Weights of a small GPT-style language model, trained from scratch on English Wikipedia: width 1024, vocabulary 8192.
Each number is 128 + 24 x the weight over its row's rms, rounded and kept within 0 to 255. Layers, rows and columns count from 0. Numbers have three digits each. The size before them is the row's rms in percent of the matrix's.

# up: layer 3 MLP up, 6144x1024, rms 0.06, rows 6128-6143, columns 256-383
# down: layer 3 MLP down (transposed), 6144x1024, rms 0.055, rows 6128-6143, columns 256-383
up6128 101:154167139120125134123125122088153122158117082116100151174115164123123125182130096114109139120149120155110137098164118144137134127151074081102122084147196144156119171135168131141133123174115158106067111113116127120135131139154101121105100102129143158146150165158135157137157154111123151119125116129115101135100095108198143141157133141174097117116127142128115128098148128145114096169080
down6128 106:162101165107175152125149120136124120116099111128120110073162201149126095109146132154134129085106112138127122166135115140100172114126169124088131173151127166085131168148097144158111114147141104112141140118151178133111158130131128124124105114139165105131134153123162126181136146126109154130105069143031108104149149129149123117182141124126151145129130162104140140095130109127111073116067
up6129 088:100117123124123152123118159155171126155124125145093141107148125135120138125139100142155092134133123088100130120153080149167160149151142154160076127134150107111120105138125109122129163158184103142150110129079125097086112125131166135124117082128141130126110152113144161121140122176137122114084133079152153107101124121092118127155140118123125095125126144156148082134125145126169119111124
down6129 098:122108127148131108146136112126127148125155131096147136119116127128097152143172121140126099098128114129118129099124099124186120098157155105123124145118113125130098106135115148151157159085097120125109132109143102124100130136159086103106118132130132120152141148127158141195155097113108128120098168092118123131109153162122163159155131173162175098094110126124112097156173119090132129140100
up6130 101:155161093168102113130109150106139127117119126112139135113155128124116102117152112136145123128134105129083167140113150139135159132123120093109109078138162129111169137129097124126133102094112099134136087122146078109140135130148137087124119134120094111119147094109070124115116161098143104077138119094100089140120129160155145150146084115090123075123120159122093144145102126157133136078150
down6130 104:151161109125133131139100126153120117162095146084143140095131137136151136110116143132177129098121145170101148133130128149133099101127137141169158166148132124122151137132155140188129145142166073106128127123112074118140144130141122157130118089107107114078098112128127129159133146151146144101143155124104154056135132101174136155111154120172174135085123131138142087137116118139151135094080
up6131 086:133134113176098140076105047128096110120127120144097118106091145138125124128094115120147163115110120129118126167101077159160109162098138090131162111135156118102134145141165157130117125134088122120129119113132163181125127124075165132104155154132117124168176124094128088168127139113124135107097075123138125106151111134118101141088112109157143119105140133169134112120178148133142160108123
down6131 093:127139131119124105107118144180100114138155082121076158119118164134094160085139112136106133154136109082150135118116147114117139100136108063121114154142136141099147131171165106108121105111145119107104099106124163144151073164124156106144076132162118115140128135164133124125180107146102136067151155095102076130123124115094098119132169149110141116154144116185143137154113121142150100182143
up6132 112:169131110124125096136127155135119137101088090105084099191151144091133115094117157128156135115091099132151148150154151129149087119089096131144139136139147145147093106143145169103148124143076106117130115186173122124128121070171103108139144136132135109162148142137119127123044133115164145104051125054132143138127117140094164131146108126108107107121191140111127155132125133157131142126082
down6132 109:122144131117099121133116143147154165104128165099143094140174156088122168176122122134143113119155140137115159125089125135115124048118146118140130150113109133184098135105136146108144144142109109081146140148155119146147141100140143122156107085102140125146120135149110148077112145157113133135145161159125100129118170107160109130115149133132137120165127131136141104124116154137094110143120
up6133 091:102161188135082124158127176071135180159099156111131127071145162139145119126134125123135114095152138129130148121152139115115173094125143115134124132112098154142126121115143130155148120162151152144131135134135130121163124140106143115147115045111112137098096136127161122147126156142167119161177101153124125128109148153124129124132155141109133153138130054142143109143130113130111143129143
down6133 093:096144131152127171133197132102112126132157118134110111074117143128128156138131118154172136114112132104154118147132101146093166161133130148100111140165113138065169152115098076154124146159102127140147112142148144156117125145136152108144171152121118119121111150158115108118124119125105154130126150095112151107130125151128101142124141169142136123103134110167108121134120097097117084107137
up6134 104:135089109118161131128124120144153157148153126087110125123117163121106110123143136127148106133126102167105112129145171120116113118078107139146126147108156119137098134129125098137108128120090097112165134109128157089092167131085145160174155126100139107126133116156145114188142138117120116110127136128185108129120131152110134126145165125129153146121064143141117117145130108111139120142101
down6134 099:129109145136109118119122113141135124090187137150142095142124137119130147095090150130104113086150149174183157129144109094143154171160143105150108125163133152122106084182146130119163114104098143098101140102100095159148118163143154109156152118132113170136124144041121103157120134114139116111145121156118121130128104107120163134135141091115166154119157131137129146103073123108144162080167
up6135 109:145120116144108108142098095138118148135117168146079120163179135093118111127121137154129165142121112123142149160145110069128130131164149140111108137127103141137116128101124155072149147105156135119145096137120075144140182112132103144146116142135175158110107133118127091162169116139109090109123081117125127177110119155131127097108121174062126115124131153158145111125137107100142164128119
down6135 100:117111148124134124131085143131146131123119096140160102158082116138141113116105180131113110137129114104108138115121167108127100134118104116136182206129124134113121106100128103146153132137150124115128114105171153115124112131142140100154130157121117145143115099138116102127125100142136138131150095127101121098168118163141125173109103111165140132133112172118168135139160088127137098108132
up6136 091:114121100134140120131160103131152128131097141148117151107122150117146108136100135123112120102126137102109121131120092161072149130168133153107130117073090124124074088131122117119094110151135167128145151148126147163128129110129154151119084129150152123182106108064145195107101169149146149140111142178119157095112133111125154147114133177137145156151126131103142130147101114148139130132182
down6136 096:120162126096070141136158120123155120120118124140115122181131106109093116161126091114154170133106107101115130095106133168149131153138115113148088125130133118123118146131101136115107149124119102129131132172107113111165089151140102141118126145169165141070147112103142112131140095124149123064132110141132106176162100133132141183128137125105086112111123107124129122151076159150113166127141
up6137 085:154186150145115138119166148118160091114124104084170100100108154127121155094112127142107133198144178137167120107122169117122102116102205126099107143166109163154131112151132138120125171095122126105091152094111111133078075111199152130119158117105124180145121156145120101156149135150103090162110156126147118094162115153130138082112149112138114160155149089152138098106145142141133142172085
down6137 091:163165141123161111114085103150116164144141152115148093164139116077104152092132104110081093098154168169104134091187121146173141120104152147110145160174111148133165143139120130116163111113156147129173136104118137110095108127128130131139133137114132178145104138130107153121133158109121144162125150128146143157118075159140111151121103129123114159096120104144085099126106158135108107136116
up6138 097:112129130142132116123079169132070118141134197178122148143109147119142132079111121114091178102126108102127129139143146159141140137120187148092127114160088160164165096123123117137095123123168140119111102121148117148162129137111159165156086147111171111155167204156129136090131158152133122152152130152137140147103104151104180136131161112147148125155111131101116134145167120115144074131125
down6138 099:135084148132157194126150100133129118135114104133146105148167135136156119139136120159156152162123088115067149099151117122154115106183097154142135131129134121131144130130142154091115125117127107157151136120112125151106193102122123130121088105111106121136144136098137172130100124147083103113160135106110089136120085097140138166143132145147056110153151096100105127147103176070181133133133
up6139 097:096115114172112168114101118121139114146135086157141137160115098094102121123156112144110122143123114080138157184134152141141083153146085137101166085106133119103111086108136149120116099155103141113130126159150154108099162101129101103129116080141151091103144087103102129142110116160122138099144123164125164130120124082128117103130166163113092113118149111078120093126096104168122125075132
down6139 098:094181130164157139143099152084121146140077121104153175154144103137164156126143162151096118113127126175135128112147109133132106151112124179110067122118126174118155139133115151130153155106135088163153127131117132106138119128133146143164117155119155111157140135151153066148147133111144177150150113123145120109158091139133165109126111127136180088116118114128143130147148126116108195114146
up6140 096:137119152132173129102142110106108139139132163157119153144090175142120121103160125121138155117120125152161152148109106080102133111116097112151116098170135150133123152156105143150143112145179160137089113090161137126103133085161147154128159115113141060135161125102146124072114117154118125125151092093108103082145135098175098105143094090131146128152110097081113134140176156172126113093123
down6140 093:135127127101097149125121141130137155070110157124129116081117110107138144094142146138119140130149112108088180123104171165150133114107139104114077130124104131119085157159121132069104094112103112135087130157125160111139134107082133125165141126128118136131105156121116125153133148147134134110127108166110105167168149133154105104149141112144097143146135122159166128108155127122131090155147
up6141 094:143110145104158132149093116156116112154136121112117096132072113161139142166121122129120148136111112138104124150096188140157131138141124096112099146108154082121129124126172170126096101080126129123128118133124145145170151127124137148126100149159153144139133113161173084160146118142124132090142106125089129133129145081149160110096125125144146127125147120124163182145083158141139151160081
down6141 096:139120170123150143102148106141123150103146157102128123118106084133107147160122124150131096080143116145115168116138154076117123113103139106102094138115152112143078118191129132136137185139104127136128130083134122122155141117101130154142143123129105097125122115125115156166132119096132079127182138168146156129122117147142104178093118126069118107148140133094144147136137127168159117076115
up6142 101:163121107133111141103095125167146186126142127147127081159118098149116127125099103078150138110102129123135111137171101135161066136124125153101124147123173112105153113122141142126130122124156133153120113148119124141135107113111170132146150064106144116117112085134180162153103122083141136097100160147112150095126102062156156074127076073142118143165135102100069124159114147109154128110115
down6142 097:141099145124124103136165108166090154141117117138120138083143075147112093109095071108093102142097158125149094128115146117149117083115142142115119119132143092142127153113134112091105117114118090125115120122103162153143089122142115114148184090158115084135104108088126143127135169112174096112130132143132147107130102124160114132114106067121136153169141136134117158128125156133118131115081
up6143 100:156061133138073202099095137095150140160135126097122125139114070111082176127098137146109171108105101148170108159118121163127139121106140130121126129144161124147170067118087092135129120122133155110149097119136107134167131098154144111131086165141118110092159145111124162135100098114135094118135124071110147125125124120114174115158117082069107140131131145174121118116147092121165098109152
down6143 101:136144143150143135122093142167164105121103108111145147129113111102107126095124138132155095122141119150074083109136136119148127121129107112093157166141117090099115121111129128139117139120139127123122094150104129120121165200109113190088150123144161097100130115173132121081109085132148138150132173161168130113155088145140135153143142131185132117099076133122134132136118116127145106131105